Weights of a small transformer language model.
Size: 10 layers, width 128, 2 heads of 64, MLP 192 SwiGLU, vocabulary 2810.
Architecture: rotary positions, no biases in attention or MLP, untied embeddings.
Training: 139M tokens, 4233 steps.
Each number is 500 + 50 x the weight over its row's rms, rounded and kept within 0 to 999. Layers, rows and columns count from 0. Numbers have three digits each. The size before them is the row's rms in percent of the matrix's.

# gate: layer 3 MLP gate, 192x128, rms 0.199, rows 36-70, columns 0-127
# up: layer 3 MLP up, 192x128, rms 0.187, rows 36-70, columns 0-127
# down: layer 3 MLP down (transposed), 192x128, rms 0.177, rows 36-70, columns 0-127
gate36 104:463572513448460474490524562466497567527513591525433541535390447507549507490482420522470453486606628529524517527527575595447551490561482418424563572421515469457496459466396463398504505501522540489599517467475492459542539491573517557473569580433439464469460477470520542491450505569458515530477469564503474581497499547416500473518445557476549606539460475595449549511568450539465466527452
up36 098:491629530550505509433500501525471549489594510553427406476428602521528556478516486543455412456492483566514509416488483494428554539509507440422393424545555486498540502513514472463467449444446527534522541528481490456590465567511351459549516402467450539558490545431545547528495567517541439528483486551473472485525464539528504430496450475504396475599526544550422467440496559418481443549555
down36 097:549541506496546566539612480417524517538491464509508477475570548605467467400467433476456580551495530529456458467461414405623478545564501421483493444480585472445487497433541559491470505450424512502522552474453454479495499443477366453486530484407516466448508422541523450433517540545536517495482508495459367474525517420565424578454445429526470493512552481460498568480529533546407547530506
gate37 099:526446505627504537487476475448447504478520552491516567437491640526466488544473459605587459475569521491545482533521555529500552534471495453553388528552431435460541531433551491510469525450534545428535457500561516549542313571504480485551583571575497533505450456489518585482510529535495532516603557549463532475462520549444556546539455537561536555451497551456472455479484462524425452474580
up37 099:469529462455581471520525507615466510628459513537465598481522438461541506386450535501478459552553458463500467483495503448468449518499534562503495405492536508414586499451514459548531501537498516508464486575470571497480454561484544577437543497488466552560515625482493501494435500577481448483470426499559484493446625464572596523467358535444564573519509552483565505551510441566544478518581
down37 098:478521480535494518520536409503472516522535461490547522588472516451496504527533442494484502454355463503460477529464518536453534448445590506535610512483575505553453434556454489398609482556532490578510480607442506446400542446526513556456587446425478421390497413456439472575514460502589501568493562456565515440465565497500549514554530463478469490474446523582468513578488503579479430534467
gate38 102:422481530505430546501536423421502431524488461441472488513634535444502553494527503535538547534560493549518538427639463505513425427530513520503518487485476556518434535574540440494481457548505490551428410504466455453500404531473512444487515462486474505539530567584460412400409499483527448420462519484492530559605521534502442541443513481479483511424612526532530408469578604509490560504580
up38 100:510521443526515458466472566510547547450544470506418484583541493511518453442423482504509510512410497475518483517510464625438361415527535517510542547476477504495621480523551502508467459534425510445549545557491627467534574499492504427510452608551384527497477460450486520546491520432514455493505620541582610469434489478479444532510511406505480494502382434539514562547455533445513448505525
down38 096:651585439436481586496470461413500557537547403532539547508512512489471463511533507514497451528499555433513505494562455529414502563472482516474542619561541484514483545545526507455508458590560629496503468481533464507565414531500472510572489434544439533527452484478468408390550538449417495477466498483460488567584435502424530548459571557490471425510520495533577471521592598492528519486559
gate39 092:462480524524534450574572523422536548557472493438521504425481472462522473538485445513566458520487480394530506439435541459525510576494554529548510380475513553571458563529410488610560570563507442508444500520545492511558366496404530488408488511552583489573540447583509462447481536480488492550559612490522420445467470565488549454454521517577431448539468494516474457446551589450550480522531
up39 099:579451490529432545510454501489608432538530512492507487431510485543511526552526386477476564556545559523525595457543543548558440580507524511451470608561445540579627520529413522562598627516483524496533513487470535520538534434505527493442542587532509519538495507452467423487505489448635513481507558484509496583463533470457520449427489530446435555407454524429405446509464494468481494530481
down39 100:454570524491561518421583517537385481558491497506524495483432456515509522485584517440462596498552523525519462495505533441543503434485495519576533511480458465471445551476564481392486456418531502476500568538510431463462611475504449512546538448546499541546484553477558472440569526558402481555521423611488620487439526474605433524514563524358555476421502456583559554511514472471493513517444
gate40 098:520519474443517527413490482510520601497508446490584561590520415507524547404514525416527557406463533585472473466447541457476550521549469502385570544472457576473495597552450436572489533504455463487515562420479590472501560588482465498531487570539500556562397471568522514526415516403591528574495502495499503537558490525593529484416520452510479459454511482512486493523402530485560500450578
up40 104:525464543457533493538451500593488463529406563535471483577482502561492519574562536402461494620572549522517574502569620452418521509488458470536483467558435492459472571443460542509533468625448397570563519500521612483555570543528549512526515488530492529457438461491533520473532549481509570507463486485571454487460552443495457491485473395490411498500455532583518506610538476576408504462500
down40 108:454495443549440486384432525468371526455497517525558530598455453536498496346440582479563569487502445483535547525472490552528601528621490520591443488511501561442446477496567487508461534468436540429428519533438504478470484577528439558550466450537569522491515465536438514580492469554580567496583502500568517516557577554538489528533531512550536465506479557467470476464449537502488427525412
gate41 106:625432533451448465478546499527450520454410426569523547535492601538464496485565544578503483509471603464574514472526455458470534564538511443472568556551486468465426451467520467518465530497491510511472490536525457400457475461414473520472466445474468501600476439466417527506489443503446479523473527447471598487447522459520451510476394529571518558517534568570583521545588347589472535478438
up41 090:448482584453448503497545459643437463499537448479525491528533436536425498544605483536478548433571510480413482548464507523538459460455458515463581429400451432477435545404476471498531478600454456472450550469457481530510457554517386448485440540422524551530523568522530571497466452482432454514514502486506560517511496494582482529453471469471494409436600533391410463484454499539438529428546
down41 097:494464525539490507506492490470551381494396423475540575556433538482627518422527553448443520384444504509561563533491558489550467567536482495558471482543518488520509475509413476567590531652561508506540475536488406529554433452418410515495433456454532520529461552452472438572488440472490450474520515555484538451473501521617506513550516510558556466479551489602516461521529441526422491533453
gate42 095:484501452563540550515512494400507491481539546591533514597506547476544542559467514474533499529418505489512440562514468468496502524518563479526603389473482533445532411383437504526570551524523547468563417429505518627570511432450428556532490466561502487491415521543482510504525566486504543430427421449382487505527477487539466561512551473448505467514428469529490604574471574576432581480483
up42 102:490482486481444410555532507509549439474521502452553459439513484512511431468574421523467448458527491508494600499494539597505564507446509450558511600448430513447451482499514611438429446438559445613511425623420475567555488456490484506525378529566492384546504484463522476411550539525514523444552587569533444514541513549539542566528521459444452520485563498476518494483573475439532430459495
down42 099:467489417478577523468513515530464563491574456523548406505447471450515500495456433529454476485559451481517436481521442477593475510459517500580502492482419547517483497457468555460445551595522540550507501481460631467538487560531438387485523475549468498452520452579473520514491477510500627581453502482561553542469562476554530515426520501534564548593453647442457485367478512449521620488527
gate43 091:567477507501472535509523532500487512546450567481467456624479478450424554488483564480510453494361610556514500526416463454454498541631382490448465517532525519611515458486490460504435502484510462480522386558552578527499546530507484552438489586475523510491470596549589520538560530499568549539509554524459432520602451510491454499468565576465466563458539394485555564462519551476529511527554
up43 096:482543520378500450475554393487598531485510512515584494494496528582516433451505396483471535498554472570476558506568449578506488475471601528571504513463577480533587512494568547565463434409558578499506451454492413495529510584508527446470552579537515512435434551473493566495440486470451564539536486402455520496492463622523535500588555521387533455444568471493520552497524564471493473468458
down43 098:583494481609509517519695514579555475560559519542477540519505543495478475453513434457517526580504532448544517458464563477496522559514492502529526587516544444496503537508493461473494501385481427511462489530514497529592442549552482468528529485531440514557351482479629520531421531461491458537546506555407416529587495530572464524452483471475524576503418513525539548456537453572526451597488
gate44 099:458569480539421518545536550429458522483466476555546460483630517493554564452458432471475456469538489457555517490575517510495495539500605482524482532497557521495541477445496478576410466450454540478415428488470398478478432389554495478504565458468518520455555513506516482527486478540496605430451499481433520568510436523359567457484505447483525480558418378450493487374576548530509446529434
up44 095:543561475536523462440372490496510543546554542560484513533506536472541566478507471531531486488492537494484508408540459386514570462465407466468426393575504456504545584492622445523578441461500498422517510506535529492486592395466526548463432496508476462561560537450456504435507532451538555466650435419494463533522495468511540472488438499439570567495516579525595523505559532533511481461591
down44 103:471510512493458517522561487506541518436561429471539533535433472501556547464547499486497500453411498475454463586483536493575473468454482455510541526507524467517522514483564476559589581470515525504411394535604558601440506451503430489572487532444425497527473402475452598557498486557520476458448485585505510529556523374486602440474386516501441596492493522528496590393544544555429487555541
gate45 107:505608580494426410501485523418472537540600574494545521505497531526402549558462503495483543515430482437488516535521462500472509494552535509488628456449556574501467575475487493426549406478513515520425584434500473505479456541537547489390495551414570498553548419470539474592437576539598460481501542513509454439440503522535565508479532488496536476475466479515516599577380501457512413490440
up45 101:481484498504453527451485459502497419411588504468437486497537520492427500495474503528564547496591538422571501492481450556540439434426515550599526547486616547573429462435493446480422475368457595640453536508465511569530526450412537474538502581508544521552531523479597479569472552463471454450473588480509580499400494508535566518529524473479497437458475508505547504521461571527495540447440
down45 100:508510589484535474433519546473497369506518501496555452507600527424491495508488486539448494583459490536585406449502602370542452425396498467491539488472436464416514459583466567539401468496518605471449567505511468471560511405496438511596543427497482498514516483493466439563482451443520461471481544560520479500520517436439448439570437562417487513476557494481510525533517489470514408547574
gate46 102:502541519612481559486518505511591524494566489538518450481515449459562541446549577532496436497537532519513626536484578488499542426459498490442448445602498500537471529464539464478467564540517541551443560564504483458526566602536534429610540511486439469538575544545426564557535485407492507550432345535576450543512509540399538406494476480459474474543469530531394512502492472524485489547431
up46 097:519549476551508620450438503504503437523523506459587536422480505395609538541421519557528446538496422475496467555523545494549480455639523397567469478508605589548472530521500498537531520565553474616553487516457513493580532517516512499510556504532425544564501517489446616535481491491559472585462527463569466580578487512421556437513501512453398509455537539532465452510494433497544554529491
down46 100:496464470545563443479402553505511533533445462483536511469465437442516524430522526566509446488446437544393486585474616513511513443542412373455461514609549520544631465524557417612495568626429477523439531548498491480464510510556565510468430579480442517555476520517516554493432541501490538510563453490577506550522528567532501495509436465507473475475545440452460477443441520500495535587485
gate47 115:545542455491435451506531581513598599463341438605536465517485452506541519439506512585455531528479435530449459479462439513476493432459553494402539467515549522476539506386553498518503525590572511471514487501588454400449479567457540418392486471509493486497547534544483538565406555472426477461480421543543574555559474507469452576512496485443452534528524491530487478566524482583544548542504
up47 097:323494519582436564529557547516383539467456453519534485444598517537470449504503504426444443460554505556503531453536468518469533478520525532480512490456485558493451512483528543506499652502470524465532499559491581474396523472498469468545561508444472519447444562518451507476485565475426521530558557497508559501554588453521529546500492318600515506466554497555518495518554427554500445477576
down47 102:504512369457435507483626454528528575552433422517485409527482536612596460488512548507558569483541423535505439446497461460441494535431482493509499571498453537548448497506494565502493506521485483479539440479615495461485579592526586466478482452448477525446572497505472437522462554506461547464568473553521556531479487477472488566477583483431448483522489475505578397432553394466562416491584
gate48 102:549442509594471423441517470493513491416522463534485571565443483587413451512365514523504492505488504474486460442554443579539483502530544567449519470541589541531469550535499464487430453565464511508480551565489566510499471508548488488579500514499405508511506538474529545506515483562488404507527447498469453516416470598550391470574554452485496436633485537587467468513543519461557667553512
up48 088:449560464482507461495520432576529537469483544528578524645510460418550484509576491450415534468488468482422521502502459534521533447501486472462519471513439562475524536416476541517623457478501519487506609475464442627560426486389486519548438538453532550476508487434591521490478497477541482477584487528496473501567526556514507425462469490442519467517491443358472614561422395467542530499460
down48 101:487533495430464567546502538487468496456508526518544444430494427490501594498484409575543494531447516558471610429442517450533488486418405405457525577488468476399530565463529587515575528477436522530511491486559538447582524483576507503430546526519521547471401540460464500540390482415599558481466502536462527444536524470493582498468535518564543507405541383500457440552425501531422473482498
gate49 104:524404506516512586515463541555541465461489522401582477580431418570563546528482497498534472507455530475503530413602524569498543515451439515403447532511495494550451596395512452591429418530499420538460538480511524588497358443516511412574487474581571532545545560423530436478461487421544524492501523467502419509479532498475523459486487507478455525455494586506569471516488481421454495544456
up49 106:503471475552542428512473524516548516526515434581526480511459505553382521529548531474408567483499504485490498394577507437436505443433542526608460453622496466503526497503541511476467573445501502540495487491614647521439570577538496560463521430527552420498564441555472482521500454442528467517522475495437511462495418564486555522400499545563481461544442561530450494385544497505571466448421
down49 108:437482544439465567545550484577434502516455529462566465513525508493535510564475497452533603453591507522484531460487491564529472659375440492494494468503577550603391600455494464506574423550503477545510495473520463508509439452461558416547555526547528609528496490469456561485487523527479545495497486483550487553522591491528539449433478445549515564480501557349526493452488551428428498519537
gate50 098:486514491515563533492493416495542496597480439469446502482569460496504507545475532640471508452621495465554596484471509567548529514396633565435557485503560417543502534566577520502453559600515426413460505545527503542552465424518559491539498457554523552538500514516512494466444454529498569479527536481571482403626483478542511462433617540465531556529489446497480538498488446560498473453446
up50 093:547549475545565532434473433426420558528377531542418431472521497480516549453426487587539557442613482521534602549411551492418492523525471439521536510521550482452472448504485557503515610523555560460535495491519543481417441483443513547558453491527541512493491424531558475561571521532437544499517344562562507538504477488506528448460505546464469516486514594440543604545420479463494458527476
down50 101:437466484523558530340499533520499561468474515506516417407513448504445448603459487537514516498474550503510451588489569591486542473525593661531446562441419423477488467456465406447575514507388406475484550541483487556468523466463495521501546500494503536483519516575550564476476502561525470563423466494479484459486547518446395410525443549494567530494399519464523510493487486486516469554443
gate51 094:445457461458542534516535523393464465490506506526476423529475501378469537582509548478597540445468538380495479458490585551529553549450481437517506525467436511451495368376486475476462504541425610463427525545505459549471561450535514510520457491557547579493499514509461457497485456521512498533516488477516605387426456506474496382404394481478449513506537438474481450501526551554416532514507
up51 100:502473468532551413457450493474552378553503567561487501526512595476538466510551439474430546583545534532557453533479479491528593446523477481424447541474467450505544479463471505592442486542593516433500530393565458563510512518477536450521425532572580473472419433500541571558529510535531560507478521443555519393484435602586512577456509558541537497471504528511488528447556479474461432519359
down51 099:401595490542471565495523459461481492442486450442539499443426454545550478525639543548522546515480502494383450449551542402493475507522485471489544455465549515485462511506504495449523546445396565523404534508490454431451516515449473584460518459523531537545429479559441563495458477400444448489497534543574527481447554446512427436425437503450387566496508563509428413560457504533558501402514
gate52 099:398545490496614404461568376488560534473496542460520516497469464522451518426503520468520467541505570475438484494437537553478497569455439514553480538532438558481564376560529483513514453568514520512553543573410567434393482587490569516489466511466473542489524469502455522495528466507506445513460462553509413502498480495510515450510524411416503580548495487597569454448609518487443397598548
up52 107:529504478532602492504624422490504465587554507478521500546458542528550489498508449398544406481449511472513525529503496551448576584545464481534480587491609544399518554527513488557509456505461403545465520460517557522572524440633467575459514489541541516527488532493620597442508557557522462473459439542471558559471517529460459494551537532471560549473465486498589548366488514543471434537525
down52 108:514493513607646467485557489535481397482504565467541514517468510403550459438482402509512527465523496463570488599483431503521546518479457570520511537512514579470456441504551444605516560467438482532455477552492538576406498464521514574474505546513507512494462477435520552582514522541490456407472418484434480581543457539454339498550562504494508579436472548525496383513544536487426502478490
gate53 101:556443430582375532494514510566466512491487510511493539502549578507552497620450578611518400594501439502498441491483369510493500464528508549523511558603541515466479465463516550495564496491423588482547505484489534563446553563646464497499420555555473490476519522515476468538550482488529512471447562453506522504481468592542452491469486472592477487555557564520454466559498418467423484419428
up53 101:641504471535350517495512477537427478559518550559587454462523589346526492545525522494532414487440484519564399544600507500490502550391563548516528480538491575470479422447457514522491437552519532512514558475412468455468585440491552515436465498433462474549508522403540502519544546403589503539496486461484476475507439544526492521441571494592529502572523496507543489476456502466483468488463
down53 104:462513487523451463484499499486455488484429507502500500500519507468571504489498518493567498517504509460590492493419600425512453461418592495560459491548529526461574521518546500588525398593493536531512502457469453451509531602515476520445468480517506417560602387474538540476568403486565534499573621569524497461488542458483466444487493503560501523591526517602531453407371546488427392563530
gate54 091:432444511473501546515400480520503501535463518423478486487473506654512512510564572527410473475498473415529455451604480425499494425480487395468532523638511533445464557493585516492484453496489534395538494554441544536539502493528490526574520454550485492514531433529540529492538473547509461467512448585526497417462457508598465605441615495480504530527524539507508518463596475513561494537351
up54 089:503493507470466549527430451586498444607488421506512499486486439537455457515479436549455413416423550558563614557570453475463493423383536488542474434623497492470511482516542478449509546594425596402547540506482477535470555495500445541522491436474594477544523505500545531514459545491487499504573519482383448440516469458588542642446484544469494535509549522461487461524466470553486500509446
down54 094:529530519522447421485386448471534480506496403505501462471445594500473489454484505480430511534436435510600523491560514571485468537462494559475512453544449489434463541469485473522486489523567575507489475519533421619347555464552484577515488550577551524493526437546512466502486548445477522467556623515511421584458557539455470476524447610503511510413600495537575588507439484521429507424494
gate55 111:436517587527463553495484520413394454435580526522548445517451430525479424527415490538514556505601535546443597489526592497571463461435486455500472487480447448475559487480609519611534553520530551434548474503473563464483470508490508471457441498438530595504431440537554472476564484486519461408484458459523484466559400526578556486406450469450509536551521572542519497484519426457579591536477
up55 105:510552539526536578550554442474539427429533435567469412540464617589486498516503504391541491606608480451526617521524467557501497510490483592580484476458528436526497460480541580463493545445556506501436554542448536431447524429439538495544459529488572425446528472585525459578536527476561462512586552499538469453517455509499502441488433465533392447524451479500544522438492556481514451568444
down55 105:460517516487466506496543545575464563414483513555532455523545440492424393465470456464507422450561460554451425536497515448537426451441458450557485509541492527518519484521480541565460469400448446521468577492547486552462505627501579414457577551575547488385528502506425460503565463486417545611530489535437484448530568549484590518501506580480515477580515523514536485565586466408472502574470
gate56 104:541570528495475549435568488558525424516525543495545426483423488508575412441520523381544434560508578520426458491504488462558438561504529507500438553489427538518437509569493497452399551522526506502492426507512451524550505453499477462512474579467527494621461509494531441413507418504521484471466672489531535477487420630434508540501506491452511431459419520474582522446585506495518456465566
up56 103:391561566447594484468462558425582523469481520536555531526518507499464549560512522505563588493500568493454523565457531606424515426377573583535581485479514507478517528442540509544507419569447441649552607518566486522474484539475514545476466517414544415504520511522556468498459511458568454587496428488495454588538499487488563461445500477546496545532539505515502526479497508472485578607530
down56 104:521614608462475497501511395457509484443409463481467616431518525475525592485572521531515532489476490529581500526449523466432443469472453566463488443420502504504519452448523475569542505448496453527474568562491548546483526498498552516427413422458515429449407424484495433514572462509535433504453516493492485497527520390558476447445528513436627490442479370520569524491500547461502520400445
gate57 101:516431499532511490480497515527548506505442509563525563479527487431487521474470438463445467345577523601553531415494495547551497539501460375546452414569605485389546540518535481485558552506418509428526542470531522518473482478474579552474474551470476432453427470498445459514461507490602456559476421584484485517431525446544440410543457480446534521583541549547521518592588508534430507501461
up57 102:488468574447497501426490508459490457548449417493585502501525511438423517629545522489489484655584468485589519530539509450453526450444456514505436455518509532568471482410494584542437511425577484590496493479533546536447514552488333466547512438494469505516514399468538581502465558484519474549556494451515522499428436504525589579512520545557538484514528572542417441497513517496542535428535
down57 101:467487460641499498480529558535453484510425479499558599486497521422526410495509500493582452391510557451530550531401473432551468505432523498496436355469473484489483474499495515499532549478543527501501497507511543470475507363487502569521554505543532647416548437471526490500488571600509455436453455537531504472511513439483461435578534513417482503550461537559488550477588415415522526462440
gate58 090:548508461529522500517440462487465455517588452444438514411447551490437562422476468575459415546464473456502660495533525479486426487435597525581516459551578466450547481438474479461484460540397480531551472544488450473497569539478482553460536472522519556450528591515620584481445508567540569493557484526465489545523471519487457551492573457417480542398590522547508405549531483474500532422485
up58 092:533503482599432563465536535555465485523491608473526478505462531536505414540501463496395498492469462366436521540515501441489509499498496470512477459606469416446477439540432563482563604492580528399484485495412519510477563457508441555406545474501507550514568593502545615540503514520520500615508482488484568418545516509475440521575510441575473516441552554514409483524541461505391513511470
down58 092:454489546491536442475406517466483527514535514585463417467400531515552483397544488498400532495442566573545569491456538452458509508443529511485444577555485537476505510581508537468560585436598577426410460501479540484552551538527503539457442480518480559517456439520606484545462523423465545615435422480472494432545521465548516472526456430451531571493520564487529381550526487563553552448547
gate59 085:553437403505540470531601474521441524551408456589508518575494521501435376516476508521473517556450486531561515499476461518533494593387572482517486488505411488486480486510522465530521610361527470503495523504517535568505512512419508548443487520579525461456507547473531497571446490496483412434396431518564530461477476567569481495480541545496481495622420510433471608519480538466542610476491
up59 094:504471473496501497637494450516425509486601566458441483496514495509519515541552441540460528514509566468513483418454488553488423496530470512549552480464484525466535451531500511531504527498502430481497532608365500512379519491491524441401436469538485624565466523549531492398572566534508489449599470440554571531447446454528554521572613576532437396522450491456474545500415506501496464478565
down59 090:576522423545526489418458458512554560491418417463585430479433522427554521520527493451504484447515371451490481542589550453511495545497483502503500494534476479525445546520439443629459437549572593514540475483549527466559441498434521582537550578440483363504572509477501405549544448463505488539454498520364482528509439461551528491466410498514525551441417469510472514509511533500520460583512
gate60 101:511517468598567519547564574490572438499412592506440528482549518495468491526482482456486420457505592475466585495526494557444447377535522536578477604496494438557500515459478459459515563481468496535383509541472469393442531531480461478569511468454446546561515526415467456525602481501441543453510623451494549539497444474537477512609617477499579459504480476532477566469531505484463536471582
up60 096:495422551439490442542401597486484477466419425530597498514520447479529462588447397534462449514449515444577539506479458634570409496439467533490581496578461500470504487550568517596518508501505562539479531486496582523517443508540563473575534379525432500451444484495463573468513542440482517525478491491408450461513446471558525531463475439527488531520525363440440522584548498520520529486462
down60 096:462496527435409490449521486467530534490581428479473542546420544470472463383459465480503607630478389433474531512445447487439466564481506597488486519590414540565478535497414523551488430471459429512484588466413528573543553502442474523496448534419456470501458500521524600463449515496504496506495483389460505507472545549498534527460485476535485512455491393591450417524442546457483444488440
gate61 097:449436537507455537414627419508454458504579562473529504538504435487484532529401534428517503591501494510379484573505425463514417490494455521562559493545519575424458486602500509492441491508554397530542527410507526410564478382426510512554461505431495472433507467483441523473487557472463518524492412500498473559471479512526449522552530509459490574498491471354485533460461573458581465491513
up61 098:493478474504545486650545580561564435535535539443511474427528499450480570449463543397543457498473437535418485493533434619497514470465561544604475430512497546532440580496393514485489442491525571538383545510528458463499502436464444499529461500426513497460498650507490581543542575468482547535426425508520466517460544487480529406455537560477467490476479437439481525500466460438510514565531
down61 100:524517522462479448470458530445487495627514561485503532491514429496465489407518544518454521422524547555535543392492502456433557443537488504474485515525449416475487425399513531547483486446490496547443493450471367574399563523530557471555530457528568481549562509520610518529505440554477514603563568477512540394403457522537521592491540598477451418511547481505525424428493466450452451477492
gate62 102:560535450542425498495539559562519426478551514487452460506565533386505550467550513476516521510500465564517464591578483481474486493520539466504522526422426568521520530468452525543629538502486454519481481449596521543573509553505531592535369520420510518474550533503482614538470533435472482522390497512521522471515410474563307540533497501442476539514469457449525523557559464564515543429451
up62 106:551490507492451521424615500537496553577475505572472524503509513384610423488521480555476501584461537625443510513511443597520536512531526517512460450459533545395536488483556513486429447512577488557396473477472494536579578535502488548442543524423496517565488502493455509433442529427475582446394584478517499510389437508494521525558479433491496499508529569448570509485522438463526435558409
down62 105:467536460562478582549478541493575446485511446501560457558412501527493468529569529510532518382567443533441412469544532499492493486536453514469538418516493543594490436518568426464549470468542384401592490519531563399457473485546468442462470531494451513498545530603526504569553424357485440452492561564518451502611488555617444496506503531532528499439521469460463464527557517496502477533484
gate63 097:478421495466588527499453492459442563479446513566456422569520489526398528445493599433521536459514462506445520438512572483520444440547473451488448506487517410544508469503661451515492558511512554483575471367433512473414526492490613502443502560506608549445504552562446506571437486486402493533475541547429460493416447502542517475552456448470557491562439498507549513436509500539564541515482
up63 102:508581554534516502531476485446524512462428622560507573425593529458501599440597468455464492442565464619477554487494461537541564500553553528450438522450492552529542549475479464520519484514512493524445504478504531491493474580484489486479426516493541528588520471520526584499419477504493517505440497485574543396439480464550546470419463461517590489545516455401521642412553388524448474576546
down63 101:522520481521523579437428470531494514455468564532558573440506506467584502460529499489538459523564454476507542520510496511606477558553391472422480401568491675501468482522482492564529587492530567491537515560452582556401438564435548515510532472489483430439512475548576456467550488476492540526515499402503498534509457468523523411425469527521446460514507497448490567617469447487572599479415
gate64 094:557574518539568462540486512569476443495474507418495469440545516412391419535595481505477553470416496504446580555472482546431446432509619538445477516483522609514468408530575491564485538492410475435466554478532510555472479610526554561572542469427493524544556504406548612508507464514469573537585498466513499460526485486514515500541506510502532516423479428565379517528482512502548466473552
up64 097:541583400458440493520506549478469496584452500462506541507495485503419444502551478522511558462504501455554541614421477451549554423482545462498464517463510522570448493534539470476366528446525512432498573544525451581477498550491540477463447542496510574559508351478501478609472511485446479542570461466526444413563419452500557421612396400519470566532513499507498507456561464461525454532455
down64 100:448402495452497515445365521531493477490502518438433479466596454480439443577550448451446560452503477466489484431517508494493495487524556530497554418475530539523475456508575509511528533474395427503508504501617519477472534481625581479426479649484577511485536452411534532516509452514476507493521490508481471499549508438446573468567482558470488531451444476579388498465522592600571435540552
gate65 111:513417521461520553390502511488610428480513461577471466545481496450495566419484539501558520489524521618516499491545517534506510569477524560528561468498479440457597512477588476494456460492523546526472553561406494475445551601447475497439523484542549483444526566443426528487550565557506515503488416625482506519565412546483456571509500499543421591475495531593542564396489551553410476519423
up65 105:598531580488451487525521488478569553459460519626580553439526597485530396390404556451459487474516504455550500602541477473462466576481446496478574522448567525505493493531501485528547450567504544475394434459509568568565472517440522479573397495494560483460491619482453503515430416492542558586512517496365505452569537538474495541477473507491506451489501549563540508503450497533509449499475
down65 101:551523455467654539507549401555579559465506478439515499497422429423489484492481471471523445603502504542504526583539474557525457378540508458515488432567348468435521518527526477439513547470472487506530551488466384459451557433524415479495458477492520509507480500454522424493554486548539493462552514495514458469594421502473544463598382492428536446489554487586429489434508495527499530486532
gate66 105:479519475492539496518641447474565502515680584478522417523475537545407519518532506464506483493482432500461480550598372529498488577460528502470460540506466625532453430521455422430476477536466509469469586431487542456509515539489538498516521514475546487524518484425492486435564550534532532461496456545511461510509544583486540497457482597536500478559482482508461460593464645476616509560532
up66 108:483479452404538562461558446542618486556520417462577525521519520499518483558472544507460524492524541469473499495451544507504578462488532449462514521459433481446490395491419434515474552503520533576505457514540561508506595423520491430448492594459618501559510500537475521562494473495517405368590498521534532420450448511484397523499455507418461417535502451467430585459550562526542597447555
down66 110:466527585542516427504385497505449476518461463503559412569490432477537388490536373551496548529595471524477553526478507415500480515453555520563516517534497538444551471611510511546530508519516509447472449476430460593502441410432513508479437417483526501535470530576452525452477604478505489443414526539605459429485591507531600442558483549485451464523581539458565546425503531522471539502465
gate67 103:444409486405474529533554511455540533541471541551526420484515517449587510481477501530515588568578479550552483565451389461538572573455496505473594488484442563567556533441469450559500575565438505504486379539473571535467535558545537472470505546492399535528477463477350502473516455497529473587464508359478515499507546426477472473539525436463505482454500445453469512532459419439544447483532
up67 101:516485529560449579524443462566538489545466515478461478537538459502570460480490559427467449513488514498481551449478515436469456396539561350507443556388448438456460474542468476498480572549405552442410542544511386526573562481568541508477434562406508479512495566438444409533499573428365444540450447442458462446474528525491591502484507503458550470524447486476509465541512483509469463455509
down67 101:492545507486539468474475539567509491515505509555472390460510508505495475448547453389554508554501568550502558547535472581521446468513425511509463580525511526435532512509502417559462592524426487455403540555537510443445489419618466503436613594430433563426497437476511402532445453512528400542478561478484550489515392522536527479490411457486441504480477563464523525418434496556499516400504
gate68 124:490573426504444476365469406575567479490401532524346506540465484484565477562504450549497541530503558573512501501467559576496466429391482457476480529561413481546522549481473579512481537504479495506519544555528509491423441655463477487513612547478562611410484476512441497493479502512533471439539485505533397485543519473517489508541484486432517421436599519549501443488503495505487537491478
up68 121:461565562536442520432455419524460489493509497495401606476485497487554575522534554474462457575486594544450582465506403531493445503355542439444553460486484444551516525506507401478540400482515522517504488506576424421488462600480499483565453578406481445539563452446445522438517485521586453521527432497435577550460454483489521515415463479458550523457517497524487448564538527519395470470494
down68 107:494465482546518551533508500570506614536525573494449459493480526583553461561496435636355510526471475551517476492540478551511450471428546501547537504502399422541535551587472544522495542543485478456546536497422510485499500591461382453463533449550552560399553532445427455442556452450564570517559480494551454432542555472487514523490437470566616504534520480531455441541473559510507558452455
gate69 091:496492536572574537606521519498501436467417533514523498463486542582480545488416556385465416568563483536527450571482439486539486562456476416459512467517539608468459486503488490475512488484455492504503368506479568566536566508539550506538465528404667520571537515572516472486563519578490524456542499505417595559470458505511368556479525481452504492538475437527525556527447516428533491537539
up69 090:523484539440438422567397530440483569511491453528494459507537493449440540503476562498588533392475553595455526432491594522462503571465535434495532603414481549483500545454362551494484483552440508535449530439545443490500486493475542479512510421582453492512548491510553485536347537526540481598490491487538405581533531470443470466470510539499452536494511490478474484535544441501447616467401
down69 096:477597412485523444503507539430491512516538535522516473583530515474503527442565523573515531522530468539521525434558488626438527505601461452572456416440517531542504574519461435530603580501442518515539554509480503479475429485459551497560524509575362490446455400480452505457426486471495429573556566540587439522583447521471519467433481546455519538540529449547388479468474443565424512536519
gate70 106:536578461553458490428576487538552520492455477491553468471459467498514567517578493486536463480482423528452576521590455568592457404563443494464551502528549534503489456508564500494511540480478501457523516427436546436426465527491490496470448556530526576581411487544542482581505444439474488555493591502485464534430536464549524462515475508423420511562543514562504483507656452567633594596547
up70 112:546462501444564463466407481532329438526474446506491539517553462467432495465522541520492517476518499342524515512486482472516500528503483544529548436529551417494533625495496424543548498514560521526523469538612463474485540538568495477508437513421445501596578528444444501533479431482444476516515496497406449571505404560502600553498561553493497516522466528432520518444609525493461557387503
down70 101:465467494590471425478429456543451379524525464444445551452513380500516492534523511495449538541520467561572557448466535414451454482426443542491497543495539480539474489555500519454478508474585492484468525516439493473524451505478447569559560480475566521470546455484409487491533499512397507459360597490529465410508478483467529509496447495505646451525450517645437543436539450404479522441525